config = dict(
    n_layer=10,
    n_kv_head=2,
    rope_fraction=0.5,
    qk_norm=False,
    init_std_o=0.0506,
    init_std_down=0.0,
    lr=0.00364,
    grad_clip=1.0,
    decay_shape='linear',
    steps=5192,
)
Each number is 128 + 32 x the weight over its row's rms, rounded and kept within 0 to 255. Layers, rows and columns count from 0. Numbers have three digits each. The size before them is the row's rms in percent of the matrix's.

# up: layer 5 MLP up, 512x128, rms 0.164, rows 153-205, columns 0-127
# down: layer 5 MLP down (transposed), 512x128, rms 0.141, rows 153-204, columns 0-127
up153 115:117166117197119104114147148076203118119030118201109124174126162187182130165131093094123136128208122116127129162129098135117152115166094118100110151144119123114151175011104159136110157121122077148100156153094157073120138138125075108164111193159136116109096092088157146155099104109164101120148127130115134175108113146081153162110138116133104144094126137113120154128050122133083113164131
down153 115:129086181137126113147111126130109183133161113138193101104118125106144084136108156112178133113102108126077134145123110144120113229136120115142153146164154089139121162179094133141140205114084149179103140134077161112093153184107082077120197151061132101122136085138144083057099109164152120140112129144132138123113055130161093124160130185194102126109120111125039114175167120136097152111095
up154 045:109191132122156123096155133107137039167056146175115156089094121108103135134071103078152092167168151089127116127155148080171184096086104144122102134135164107123197127041123121101096114112136086084164179144149064119175117170130167115123165128114175130124148122107136112151108142140088150125159144136112134178131160123135139111131100066127107167094157200139178071147123139186086134144095
down154 025:162106151121112158113057166143100141167081087191129138116228164179073162147125119117145146135148106086130057066142122171122113107146116080162172107124102118128117101098198155142145090157130164120098152129122118070168144194120100179064101116146082128147093096116118154106131087113129103126150204085154108088157120071143094111179150163117098153143159135136107158124082123106145132143099
up155 046:105135158162199147062144141087138085123060146178137147103130113113149139115156069084100098113168130105142130119134070097152172069125095196131138117088109125155151122072131151110140127155159082111098100146112119076158050130175138084087124125145185106116127106156160117125167143144098105162145156185150096204089094129108139091133092073099097111102165124134168067086132141153101180145098
down155 034:129155095107121164120163113097136146134183153108098151156161143106127116142111120126110146090122153157095197115101096083157080155138083171097145072120168171127145129152081194148111087085096126138136102109136154161144185042112113149230129128107137146171135192176127156142134152061165079100126122087061098151100113130113134146112171144135170090111112100128100132114105172050096137166151
up156 114:090084174098107143134145156066148123177096110143137150156073154120147074126137121140155149132162135096110126117113102132178177069138124108150175146127141128146138175130124101147111098125182122106139191152206155055144085161165090127083077157127120164120077117041102140181134173085159111155154168131077120145163160129103122158162043102135118152115095145149177148162057116138130162140121
down156 112:127071146065135163087140114144136139165125191108182128126161149140147062122147135079140137057100129132061144135141170199122138136104137117109144150119092146076148132112113102164106146159107201135101100125127145140119180065117129114138173131043162148131140102161083087086080128166105070154173117140133146046166094122138111129164131120148125136156129078089085140164199165154160117141097
up157 097:134132097173174124148062127129103122066109139123172139078146140205117147161120144124181129176172138139133128075174120094110169139149098131099184178134126117101177091104167120125112137141137102187102089168095167101176144104117162077148125099181140130179106150093134102092119134126168087140127164155160156175116154091148117123056137161118130148150205129080098141100105103158039098099091
down157 105:130115119119159128157162108086120153178112100169090147169162140092152072162087149115111134068078111131153123097125114173159061134132123180116085152101105109112123146164108192061169146145173159117068086053118097138164169176170098134164185165095123154071119089135095132156102146132125124197087139058123173078130105132156136108160115158124102142105129110150136144083081145112167129171156
up158 032:079150158103136189086175082144129067092115143154109125110077123071164136173114088072102045104140159147129145076114132077112201127085099147115115155102156137133129147102169115100150116168117055089145110156152090112171140110097110145107165093100109077129090135092135123178121127127089121133190138133096137180160113077123149150144096116058107149122154121147137125188180178127075160160137
down158 022:094105108104143149112115084103146116112156138076135176149122099099159153136118196131009154073053113131114075161167088089121059151102073132149090141135133135081121167102154165129181131139111189119126146157122094144161174119077143088182154172148085138118121114144124115150147102093086133156131134106111157059148125150096145109179154142171146122086181159161120107105143173149106116135179
up159 126:133115138128162118142129080121163109160105096169134132074116127094147066194131140132184145074125177127088155107167105090134139170092037138103146074077146133154111059073129180138152103092164037104135150124109145159151143102113108057096164091119170129111140162131169104164085162131150113133122110122153113178123076122148112111145151148125144182081137131093133139125094102158146152209162
down159 127:101105122123050115174123127134109207138117087166147103169111168116113096139113128139165092105112116160162109134120171162076096105174149141113105137159111147132093106114115036098141094095101118182063147118135105155105165142191070136148189175084139104123163114120130071136078151113117130123137064140189134141113139181113088110132167168185122072143105131140167136162179165130143122064158
up160 127:164165119144125128158144135161071135107107126119142140127162098125144123104172122139081153082124096078103181131099057090147135104144139123187209095114123166164132096096208173119178040153170103109164136112127123090144113097164146081103132143128181137117144127153150138182082118171087185126145111159159142132150120067084123161125145131140123169048124133130181084184134130140096149168084
down160 128:195101119133136092142183197123139164072164136107152177134116125134127132158116143164158171086145116134094137143118069078157149114153172093083118109162067157124128126190068210138162116148128117126100135119083149119099122106154114131083143124105091070144102138136146123132125063125134162133115093114198097146108107099132178099090189068152179089091168160082090116181086151139116098153093
up161 106:061160160141111142046120086093124072135101111162129081151153101138143152106085142152147104130115124106122119104159106118214120129160137177128159160169115118058157177135150092125185165144191152083105148161166105020136126175158128115099130131126136155115137115159140084116174128088156113129148177110109106107164162122140132151157077131160085151114133140104168090119165142152070162117050
down161 109:077126129139097130181182146095064132164176133100139121179119136080108167136145177147175153128115093136170129129086108143113092150162118158097082150135090100137119156123143080163131131143100178163104088141134183148145178093069107066065125175187135120130119136115117158104164154123149104107141134087121131042135134043140109108121164163165163080080137120105062142137108108161122106141203
up162 035:142142172094125158158140112109148132154071148209111158159100075146126101129108152111132075128128159135159119048103104098175121138079055206168141099140199166112111140082172141145081120080146098121186074142131114131142088165165148112091116136131151102107063146098128080145103106136078108159128139177129130199095108153082142153152112122104082147149159161152134058137093140169128135139132
down162 011:137123136143103135173150132112137146131167164111102080132118119059133086169100126147121096079082099194070159155109207182108073133153172145082107103143143111152119078181130104145124149091102185143098165132193103185104148101130120136148168126088105112153161150163132126149178145118102083130102116082145106067117093175154161046080159164149150076098105096146126135133126134082173149113163
up163 048:149192189139174155099151126109126070107075080196089155129093100115145131134120112096095121148172153093149128106112118118152139124070139151122130150113161154064218136088145129100094106158119103078146090185123144154200104165131122116126147181124119116148070153102124160133133155110111157155176134147102111212128163113130198159151097153107097146107148171121131094075068140173130181127102
down163 037:117118171108175160063096124121116110125106086171189135095150130140065120169181144118136168153117156099174146087130160195126136071115162132147117142093148121074136127070103115117070157152199150100106107137167104110147097115112088133063114135105129119090127111153130102200159148144068120185150169095139122093111104151121057134145117107145044107182114140136117146152126186176157128174103
up164 118:101155154130170165140156144130184114137105130160092095120095134150124126123103068156173109172183116115095151116134136135142180161068113206167143112127177124147089100129163153086118103066199109084197126119127110127139135105128163099139079156148200153061148141107061129116105136184147137107131102111082101151095081067092125191124097190073119124116093106141102119139151149123105161141086
down164 116:098120178142152149125191149143156174142135148097171088092111130079078126127114097104146123076130146126126066188144155199167106133100153138042129135131179100080180127148079113139116128158148170097118140077139152137136177093172129128132122051119096147118152112110095121096100104164171093075077131127115127049117135153158189150127109124091087144187142144075135134151160146145076173120158
up165 040:139166197164142172079098140100138124086071121222102158078102100148123105122123061078156094144162150169087160113184125140150169106085099182128103144099126157102145126098162152124091159152126057113159145134163126116184081167162123168150140174139194142141095124106112147121182149158134119141171148147153094168094128101153176115119105107122089098113151153138141101173123140216107126155148
down165 023:098142122098078140140071129129073157145176109120171099134123128141077138151151199174155146133112093180132119146053149155086113100160128129125157123139126068086148164103130127173167162122121165141107102140095179130145166122102097142114120087152097096142129080091093053070126062167155192096114095097168119107145114131142098153137137191162169155166097133079096212153165123130110078132118
up166 130:142175136153192114066115073099179099167068157165140096161129118127071114107097108162152098126080152164078165101118135122160175138124098157136095090087170161076125098075189156116085109109174125152136130108151150130103102147168176081141139147076200111102115134073134139159134094143138139086118131137081119133128086129119138132182137120086162173191148106120062153115167123192107087135122
down166 126:110100109089090091108135177117123127147129133093119185129133122130079139104114204116070180157094119139187145145156157081128088100154152089145153153151096133117181132087139150171168149104122168068091127084160045114133130169097076151138154065107054103131166158162147142180138159084109160151174108172153148135144164113122116143109117100166105050143154135101177094156148116112094096130084
up167 159:149185114127113223144095129079166137178119125184087147105091141165114166191142120098163131143133132128117161017140132090122131074142117136093114135133193145127130134127108134105086138109106129083142086113087098105134084135134176177162091105148110081165113062044087135163159094103112147177127174135124140144096115086152151152125149148110119096094182154112121101182113145154082138161104
down167 141:089198020078128155166093165128119144149171179127128153150092164184113120152133132095154189129138127112115190138156088098087147116144192124131122062139063145140087113175068115148140156119093169115144118089103125147113164115086132163113126093131079157134085133115140111121123104106184141147041131089119091142146067107116156168132140160120126139120121125160116195152093137182144117089128
up168 106:135075108127097166120178162100115090068102177134085156110126126089132128128146149142118131140193129145136177089154090075112146175162152191097158086074155153140098146106103191085130098146128139108147125183120114097142169095111120130125145174200128093149126126102155081125158199170069169165136169136110114118105187079185149106126064083131069104115116137140139102128075110128137151100078
down168 108:218104172194100158101124132118139128153163104133107112086137142153120121128174100153158084079116082136124082113094154152129155142066162122118132149126157125140053124159152090167142126153126087170126147088108118142122082161154109180101200085148188101141143076224067132074080118124154116096100179141132129154139078123083124118149139127178148144070120087113094126110149113119151126150071
up169 136:133169163123137178123087158154150088110121099139151089114109113092179118092113113168104098123140181128120114144112121125087167141136153127137090133110111212132112082117177086148113136080165091134110108097159081151146146164145138188099139198131150099091145136066143141173108117139079230131118139206121135142137081058085151123162140115132117179066153101140138114147165127185142182166083
down169 135:136160160158162097049153115142111111140133104126065137177150093139105047166153153133130182073095122127123112076118146076113071106171101106115094108152115150051106138114107105141185126118134144135096134113127115120157151177130142112138179105148126119126146117147077099150081133093162094191187165138126152169155118122090143122135136091158124159059127097154201153107217155147192127095105
up170 040:130156197124175192096106142097134145125117148160096152101110123112126126095129086115178072099115119120145168094159128105164154132125137124130100131144119147113117144110157153105084095124138062068096172172170121141179110115102192164119113089085146096159059162075132145145182154163131181161176148166100112197151108125123163169187141158148128165094159171138119070156077165144091123191087
down170 024:116126130080134142124132172130077154079182105104126172173102150100104106151059164155133189144127114132107174112138154165108116075174110115117134023128163159157126117126114105120151057115166190150168155153176145143095161112093097128094101093146051131112134135107137070149157109123112155101132127107136051078078159125146116056142164133156165133127122186170121168102119124131176118139092
up171 107:110151139148124135088116159163118115173068106170080133091153072126198107128151017169115061147141186084052062141111140140167200107117058111084132108126129159134115130135147133185139102074160103132098144111136164130098126131177156128149107098113161143107137115123118155124168136127158135133117128120156117135092077106145170168088106136094131188104151159092094124088157087125132188140102
down171 101:139122121112144127127139159137108114119067149141130131124075151126058156144134187084124145199181069170116125089136142228096110117150144135149165059123082108108148139161101118090085129168105152146157053144116090121149153121128109105114127153169077095163136173135069172089115138188109143112131086120137095070155184142085089163153109108196125092154106112146150123161141118084150081150161
up172 123:155119101149116143100099083110153145096118105153123095111109091109182119113104164155142132107114173103121150148180135124118159129132112193100087146103091192091211094128125128110087115114141140116112126130155125068170109112091186166119155126125151043110136176073149119168181160167102150122110180245059173111175136099083125129109075116121081148152153124107125128126162098139129169117087
down172 129:108115116161112141144105150136109151091146166095090130161087158064136130131110110162075100152172152166101170099103112047094167119154158132092127127176111195138163106125123149119182139136151093175099124143077103135184125116157151108067107114155198141176117144144165106091128105115101129106145148187132127201064125183057170159095158107096144138125145093068151125145067083161125090137130
up173 097:133110121089113119131160133155150142087119151106124162101089166151099175158127132082070138099168147125102082092085128130118124190111134102156156139144146111110125144140080127108119146089134085114118136165091106180163091117093108128147169155171215197177118127111163164116113109089154173179135150121121157154091181096126126103157113118162111059110101247129116073207099167157105111115107
down173 101:165126162147123125094132117143121141074146117090143105126118150103116111153111173128117176128073120135169147129158198255172122099150148084136112150085156067119117081111107180109147108161109163142179114113140110145131131162126116136062112101094096100127107139120096127114124175189109154122148100112161122059095155145090067149159093113109120082230119109128117126163139123118102156123148
up174 107:077135129064083135102095138118183075132145050155130138115063171116141103097130126142176165149197156107145124159093153149167189106172098104137120095149106188135122158074118109188123100103159073128156093111103118058122092082123093123124081153103093154072124126132151135188128100122123145203132163155055154161128083132144123167128104171166125102132140154174132137136145179109138149134103
down174 112:111164169166207111131126109149089138163130123110174134123136152164123120174105135103116120151087084165153100099095150227135080146059135104080150129148105090106150107169098116114156175139114184142104126088143102141135141151132126133099149110120155115157155075181083128072067166161144105077144089125134089019186123134115070088132119140129139136159085086094120146160179149133145101100134
up175 043:156177171123160145114117146104107110151077090097085140101113095150170155120114117067131067114188158143133130104132105095168173093127100173087128090121134127111184106158200126138138091113109085115162136131125080161179111116188124162141157160154166153082097147101093141140184164135078180136175185143113125239157129121124138152132129108083135131151150162110160113109148126204135116114059
down175 028:147141163124132087175162126122132120132177090099106120175110163098157091098041132184082154091076110171143161141128126176108103138176173090131101060139108148154118102149118068056131130112062171122164165140150129130106130141115075088090157139113090172142128168112144073164188128160124141160161138105148099078097126153159157103135129124152133140131145165200089160083072098112149158079145
up176 119:119135160132138087123144070151180147144086148136070099114124107152158136109172088084147069131187221141162126067170137112112155139117157136129129163088150119133089116136165237094159123171131103098132161125151092159147074102122159090141116119091184107110105117143133100160182135130125086137105117152125118156201096127150150141121091097062097166144161151095145115143059114144181170094140
down176 126:029137156109177132110122101142118082121113142198157158063152103156150087047129132118160193136158151081138119156126131152140170104076121152102113107167128136190110095108160154110142202144107160133151112075103093103139111142105065131121156149082166202176102180112152113141147065141118122187145074122106093155119109126168098126110115084129106145147117104142184096130110141139091168153117
up177 106:137107146171170094156113119110073107110127149179166117085151108092100212145153107084139107141155149151166128140099028083056142142106182113135169158116083117136096146147206141150099161162133129129067087125124082154137133089111093100107160161123088151171102161136125174109129136111132149106184125134187098123150099118060118127121185127116124172125105158114105111169106126197192102142133
down177 113:170117104101075079176128094106168154089131092087096101107093110148151132104160090081152117124145168075127097173107178114175142115134124171140071119110194062069150121108165144101089137102160118139195130084113167163085162093101126156197099143108148159183178132132154120161166120104104149146130108146074122167138122083141113170123152086116111141087180176153116092115156092093126159162179
up178 040:134195170169149116047128113124107073129079098120106099161105140088135128110122120144111089081137175110144139147142119071128123063126113140145140151104115200121157134145154133162135128169182075102104138103132129107130063141171142138122112119167148111068105164097148154171200163172100147130172126188111093203123147090119154159125138166114074112081148200169139137159089187116088103150154
down178 031:097155179142105197104139112088094086157130105133114127116129108115098096134145101071101133120102117150152120117115169215211116127147104069060153114127086087100137134117146094094106143150084171055141116123115091151167198132122106143048145089129161166105129127117115155204160167184101150108183086102124069103123148112130115125110160161076108111119154156172130115130097094180151147144124
up179 117:104149102131122104132074078124143183145171089124131069087081114130141113150088136167137167139137136118128077139215114119136150155103168169174066137146128115051121072132149134103136165121108071094167147146121147134149044124118140175131137102085132128087103135143178096079117144200103134102104155144157099197109141121050100150183100154131101132126167175124145112148129074112078124140163
down179 126:138078077102076105155131111149061118121171088091115171169172169113130198166115128054145139090158127098147109173172118114081106075128089162111160119119170133144124103106158121156151103149061126103077168110109131045133171105084169109140129093124146178127118108177170125175080089154149154137114145154173180182153136149144115085145132115141132136112120152153148148086169081168081142148091
up180 130:139129126170135126083172073155169160181141070156134127125134056102101143110123152054151103115225207117156152150164125119137165125117131170172140109092150170110141085126092115142154138083118094093112107158164146105136068112179091132127082123075102120081112114165144139132096111183130083124183192135126133179155117162128137119122083141139115175132080138084148154092176131108111112189155
down180 144:145112085124127071143203051074136159142161176114125150122148089132178135131103173107130128043117121088122117156183141117110083126095106132129088111127126136192069072092121130130212097122086156096116157117156106135112205091116194089157147138107160143110136149172114121153096187159131117134108103118151122077122103135105125151152136126171103140054103142096149154085174124147196137134130
up181 116:113127103181114139144107144114083141123124108180161191086155123091153123150161130127099121167139156120085163064070112120140205090136047123099125078127131134154157115114182156094136091122170118111189146183103045147188130138121165142169138106096148129097108119130100115128115142127138167208203144167139116153089084089083149085134126126112134186104094127109141096123091155180142134179133
down181 111:147143147138077078085104116156156095070075140103107139112160122104167136060124172116188100168131104107134089164102140119104123091126103150089075118151089157115135167128119126184201090101121129110196150135127110133169151104169150160115141064163115129137157055193133077147098100126158166064140175073136130150128157115143166092136136133181188134112131124086179129109127164155168142086087
up182 127:106132160124160125070141123117178063116131087126136124088120114089153157131144143106062129072098150067122146130130131118132141125101135165140101130072122183140125119094129103075151152093158096089170219145147131089130084160139129106128128113124120138068083099160142065148116149179174099228125214131133103157165124125070235151144109161142117145107154146128140117114095115121118100121159
down182 119:167098161087162056180162129175137162143169095123068102111113150124144114119039180105143125192145164080102109112154179167129136102166128149169088027130144143176108053178081150127142118132161102151097193180134094107120153111107123139165120114132154112077141153097121115144147147149131152123093092116129150107116109122152148110123081141154072150102199136157129138145082082107102148123117
up183 104:167095134130105130122096145149137134089120172119126133137133128126170148106094134141109127119146154117102138101139160126095131169149088112114180133160103126141120159154153146096097107114083128095099178162140171079205146070111115138152125145144126146113091219175093159156172156097141170124225177193087137148073128115067117136113105070156166050086135154136105049143127108164140117190170
down183 111:128090084134118118108143152143158092119142152130098141113089095124126166092123214132191152122131217164141145103161117069078081104185112131170158119108135153192098155119136137082168103149176199105113141163082112147119157117124123130070144110150099093136125102135138136164094145147132114131161153108178080055080186192138132100109109124151112115093178137124125077154071141077105139181153
up184 116:160136103147107142106107060133061144110135155123135160148160105130073198118175103144176131165184115128163173115136117084110139117184153128138104112083111140123175034143192095150127139130138067110135098127097153149137096103089162113165088090133109098125168195133119106091128186141134103124114121157103137192103142103077118148111127108084151059148175123186193100133134119137082130158185
down184 130:175129193051113166163153124104174133168123134112156138186117200166112147088127144110119152107126155131135118130077085053103108101055123080155168143125069215125111079159149114168132101121121146125160141102112155127037126119137141133073163116129124123127131168099154165141124117164124146111143121060131152152182102140169149157105134118101124107085119153132065176141148165141153129062090
up185 120:143162129143123120106123091157166152101091165138103132152121170084146120117143136110098077088176091125084166094139124139123120080093084109149117103179112100062111156139123096165057103142108098098129170134136090147113151082141159133144174073146131137163141198142161117141197168140070156147166105132194128159066145135074214082127102086126102085079111176135197087136114117167139139124124
down185 127:214153127106172099158119170186121103120123125132126182166203178139131105079111131123105118103088106099180144081144148130089107142110152108142077098109107089111086149119129143125056096128132126190150122075209098115109118149136079142088160159136096106156155139138134122134098152088083122129138118164122156116128156147149108059133180065179144119113112144192151084128120106129132087141225
up186 036:119130192120141146091156142110117094125090138201108169080120154120142114113131080064163144103179191084140131125109085049101171074066104154178123078141128136068134089110106162113151131094178074086116124121121095134168099156149117114140138112089175145118125100100095086110115147153099185127159119137103099187151140064136120081125059097125156155094161143112123099113065154150145160158111
down186 012:076150146150110141150078117130076135089136162105144133169175127116102130133158086130123097105107082142152120124093123114154075121134138158118160162115200036154156193106092170128160144163115150103101121124145119119139141120169110131115130153178117085132130114096076132120067051058151091092104124069138156116147199147201136101134168171099139103161121135080142153170159207125079099151126
up187 037:095135185152151174099128078092141103121111098134148093122094080096159166177150103047157112095126150126156112136106082061110179128083158149161128094082173097117121116106119153149110076170154055126147154144152128060174063112152147100108090145175118092147119147157115107175111145154111164143126144179077098141113106109075172167176091112095125157143169132103132097094119144181077123126079
down187 013:167135113150192107164098122138107111112167106118082141144141098120146120062125168187072136111085064071153169093108091090102097131117112105098119086121139105134129153136132167117081089153120122143147180146168133164089137099102167121178183067136140193145185153130178111128166101163119187137095066116156168158073113159155121130095109158092175154129112135175171147121084082099080138116173
up188 092:183155102115153142104122049130102078178117093157124151163135146142123129177164107127138097105195117066142130099156165143151163120083099148071136133166134110114137130126131131133010122099135068137197101114154152134152155099088160132123138089128195074159128154099131155085078092164119165089103111172083149153188107145108141138116154113123177209124136120118160155112125107133130085111171
down188 101:113108158106129095156176174124121139093158119126068078063138141069166152155176159181115167140130095138134103120157101132133097114167191115152107139147095143169100121123086136068168138161120135106100167107139082132156138192144041124108125157135077146123100079151089130195101114107105094185195143079159105100144205114118079115135120136137114093091124162114118083156168157131153185145100
up189 040:123132104181166158077081136146169065089072148139109124153133132174132088135166119064112097168144112091125128041139130096142134054122102119123162167110131139138184149146113106112075119072131100071124136194148096129157123131164135114077169140119142082111066163104130112173106124147110157150157158171107155200113153079128163104205132162101102123120141152142125115117163171151081185162124
down189 025:129179138127147168154098122144123120129107093165087156153132084111098151137097200190135146119124119132050152100129086101134121116144145229155095115152149180110127063075170162148177047104172156128122162130151086117161124174145132097159117115125089091103165129111155082132103115174076195129123130088166068086114091107087145125109168125138085116146116130071147144117141160063132143145142
up190 155:134123111117126136089078125108143086182108132175132134091116106118089204161116138148132122147168144124089190122130112050101147162129139145107108086141096129134152122080122162100177084080127133099167078163128144053123109113099182117123139144135207080177110145114145140131107104170083162255185151145118114131139158132176156152115141119144075151124149136105126091137083117123126182139168
down190 153:144062179141116154103095128086095135124102131134126153135123092145152082117084080140144105095143188067069077116090174187158171155147078155133113092160193168169088098113177124127139135134156108115120210089158127141133126125120120111203093117130144115116130100103132147169152167160187091069095146122134097152074080140127152148060152167111104147152141130071165180078146133117124156145128
up191 108:090074175108134120071148085117202062121151122130104089120097108153161117084116136051133139091151198117153091151115116141139127137076149130133091211113076080142111150122153147145121171074117072085160129143129113155138100135100105074146111148065157145116100103150148161158173137157126103191123097123165132164171096166157179064141166080141113112146149146123109155132068132125104171112165
down191 120:144121106139095128125152162153098115123133082110135190098197153111114066077118188117155157109100139167140157137115114174098114131178102099117134123122162074138090123116178124106169130137088173091128159124090138186129168147136075151169140108106083134154088152106109130134161089101167176119140097057145151092094134153169114101096148078146183123072113127114204167152128107162029076145153
up192 052:145107159156181178024112093081129045127037103175096140107118137111135131159120097122185119136118143113136146084117120096162156115092163177165073113106140138127151147097134143132097081108170111075146163129103103129148077149185118146096083122137166133122078153092131150152173137169104132205116142159131092192125131123117188111116105131124052139075121126128157093098129165139129134164126
down192 039:111137133142162075164124107206138100131141123151163117098159155076114115177193123130120129134159124146158115119172100102112097143144141096126099199126109146114129063101107094161130168114105147125147097133128082106070203131130106114141149043082184135149121084228106116131099151114148058165162146141151167156215125186138133076137153144094111144112088075098130106123113114135114158108146
up193 037:160096191119175185097116155153153125108103183175132095106116104125161145100134068113116092130215116150130134107105073110154173082098109184122159148146156135112122115149150131079082143117137104118154065130162108062163106181124117161121120113137159175120129170095153106118145110155104142199185123144091159183129141148136166075163082079116114195129150121111165144125083137157071105191147
down193 024:109121110106126118129120149080111135126181162091161153139155095127101071180122140095100075099093077160137112159134090077095049043105112103101129123163138146140171113117143192168173134126162182071129139145088149116130190172139118135160166122169108125177162174078148146135155139139171130159082148123145135101095182117179200135130162089065144100131151127092136102107135100086127080101159
up194 068:153172175088154180105080140138195119135087139124096173171095126169060137091098146142119162105132168138138185117176129126159135072060085169175151119156145155061164143134136167171076118129111118066145170132098098160178076121142126136091142104144160098142102125096184153167159114121103145104116115114130132130109178095064178154103142154146141162123148131141169088093135152178068123096167
down194 065:167165123128125122188083185173105168076146094144137214128096126127123104105108130106174154113105101114117164100109176131140113110175106131090093088124158145086143176108071155133117082131075162162058147143164116132157163098152096168101182092097092137173178145117175129090106133110079103124119081071157175112115116131105112107148185156177124166167116093135150135097066118081081139154149
up195 046:110140141187142152064141102120138069153060096183142143088118102149117166157147136123096119163151174124100106106120136115158153116080107141124107155115125171126167094129172137100117110114162087072148154165103136116174066111142150145078094107081194122178065137146071132128126159109121191149153174182139089224111138105090155156157118090134089148107134200128178146132140161156119184128124
down195 047:116061095091103124192139098128122136136146112116134124116217170134160114132146139143133114121107129060109126133145159121132116095102065167088135122130127176160121171136137129148152087102107160157157126160156098112115182089054180164157115134095196106085139116173136084171123061109158075164123121104104213109168098089074101108087149161208138183097125119151141153088142146141112115144114
up196 139:153182140193161130134178107122170127152131047175119132161105124050159112149107115133088111142161112114130147141182129108163185110094102145129089146122123131125096026125134133097129105133168119100105139138116111141149081126217124097142109094115134130090145138126165090145199098213134094127124127125117085153180165118135225155178146109071102137109120159103142128078118103098110142109151
down196 133:115137169197147142096083087163125095131116127105149136154149097159203089074096127140119180168074116149112063142079135170154120149129116120132072137115105068087164099097102120062150173117119139134080100078150104132111149170164083132079095147156134088043130120144115161181104159064171140108140134129129095110161119078162134119156116133128134154140143161131120133170130195119171184189120
up197 112:076187170143154105083155088130117089134121127124104138095133102128155125106086157085135136100119171152077150150180133071115118169169115121168122140115144224107124146113128152076153107153146135113073181083125114101107149145144116111091142178121104127072100132126136177103081128177191145141111161117068047151145121168147143090153120116191125131134181179090116126097152155099092083205158
down197 121:173095121056126113173088110179089196128145151119112045147178128152187154165099183144111120127174121160140091111168118109137146143127138152123178163112114122128091128144186112154124094140118172140130106076059116149147099106104136093085154105160133140102158050154130172111091101126085116116165119073203116063078123133127099125141153145165132093183148135115101150137125148175078109097175
up198 046:103182158113119184100090097113155064120110130203097155112136112083169117135195088098146070157126113152167168131088069109141116113100094157133155143136153128098130141109115093113117120110155079071148165173141082115129093119202124081140111140098137159150125133125078118175197204138151153152185156139115132180137094142133179176147096119125115159134152156127160096096159174173078153141075
down198 036:103126081128136085093133166139102135080101081160158077149168167118117103136072161110166172141178114124077139162114091144093143174188150107105172118173142126146163110155074150164132102144165130129199100120074107075127139140112035126173163128136087101090141138166128095170119116125135076167136133093146142178165154161119078196157100171126123112058085105106133182144134134104134086117127
up199 051:123150162139180116056154115077097132132058115207093132133114134120136119127101138094135055087145167162153124115133101085115153141054113108151111134062127126073150115122115137135141114148117106134153135141094101151103060152150211094111117073114121153128111159112131138188147162159136138164120204149097110208144105088127202139162104102110128134167174192078137116100086118116117126161106
down199 030:171100166167119162199132134127127122125156130120159118145186193100145118142158147118130081069096112112070135117152140116065095086145141155168121132145128176206131151130168175174113105128112131134093152158115110148168113161107153123123164114096106073130143109149083137149123111061122059152057082059127149117172076124131160121086114143157099166072067040098124160115140137155108147117128
up200 042:097114193138154137138066097096153057177106165182076107077117069088156081148133078111179114171146109118109111124146134065121164154146085161166124132097154141148135139117185163112064151122144070097158151093140151096161130151110160126091122090184143117155108157073107107182182108150118110133118137117081089186122109101087153100087119150113121158142144136159201128103152159140131194111127
down200 029:132120093104129124104080138187090116097137024131100146123134121099121121159078138174131165067107169085137137139131118104121081119147121137115109068137156155096157129094115138188218025106116163126095141161152135122083193132095127137183155135135119154114099112160128056194118059126136171155137133135165151151159150131087131102151165157174129158097126167132121128106127107109079146177126
up201 101:175131161162144153104157181123088085079130069126105151138094124134091136069156140179049121142147148181102164118127135092109141194138116172185151083132102158135119100053118175100100131158116115125135163120092045117154176153113114122096137183090118203148155150099179094155109124160102133142161113107169118136086147123156103144098083146170131111098122153192129113094050151144137104114111
down201 105:139153125165137130152118084152129148169133162159146147204121138076125095153161117109163101118109099115150061106088127216169147083147125061098141157165089109084128111116108110161132158146199117125144195154128140142136060190169143122140167043132165080053145121139140107156118114134105071115106120046122129090156121160139065066100139140096150151123114143111108115158156110148126131126134
up202 115:109164144119199113129097133126169152164072153155130100153147126159162100108178130099137103139184135089097115116035125129129112043059102123137098109131193088080121184088123123137048117144202107064118148107140108159126154166130143128132097126120128098112154126080090142166138170169132163104170113120076124159131147117132200135127159125116098189097156138092164112101085130133084154159137
down202 122:104140108158135100104128136172089146130159141141094139138110121117146157124101114088149181065135129123149146161089172188096099173162091121177129126150129117139129157073046106134151152109120247130118127178155121213092172112160148150140130109076151130121135117113140133144055149152176076099080098088171130089116146113155135072157132058099139130104099092137149125087117148098129086157180
up203 107:154116158157162155108089085136096161110141100127104130034132125155078145097076096154105140164119110095170108134125117127112171134143159142164094090149105147107134125093180117159125121118063118102116138124153109108145101116195191166179174102159069175141105153085129137113147131111057135102140138194116059144131127164118112107140145139089168135103185169157108014181160149103139142134151
down203 113:110137176105133098144129144049210150099154083066099149133084135142152085080123146113134130089108105113148086194125126116202152132091078123076201174135147119138193156159149097080151178146061164078146171151110153135106154087152146118112169125145078098135162129122135140103179112191072096149100129138107113158153092138104108154110131157092091136106129135159122167149134141130088178158114
up204 138:098119184182130116155094109112129119149135132138092096102123081115146076220089066131107133093122174109121071144101119125121154105125099103117104110111115170146128071064207116112143129125167115120113142141115034142174123208165194171101153147110178151116112126164088117200148184103131166119123134165083087158126120117136138103130102115122139086141115170129125091101112140134159180157067
down204 144:122125131152107159087163098138129085141193127104075117112109141157137118123117180108100146115115113191118099114167103120183091083134127155119080121107154092122212112118163122149164163094133190100151104124140131198179166126175127117135134058154160117139137158184069085171083104115164120161120169147093103105163094123175124136072102121047126130061118114151149159138139173046106131124143
up205 122:136169114136192142129109090088192150143094113152126123176100146108095173132152069054119136199170130129127102115129143109113112093083110093085134173145120146129175170128142168117167060103157093131149100165110106104183151099152119135139122154110114160132124093092122169103180119173144097119241154080179063159122113130089151177139164148109119138129102125130102143116088149083161087142071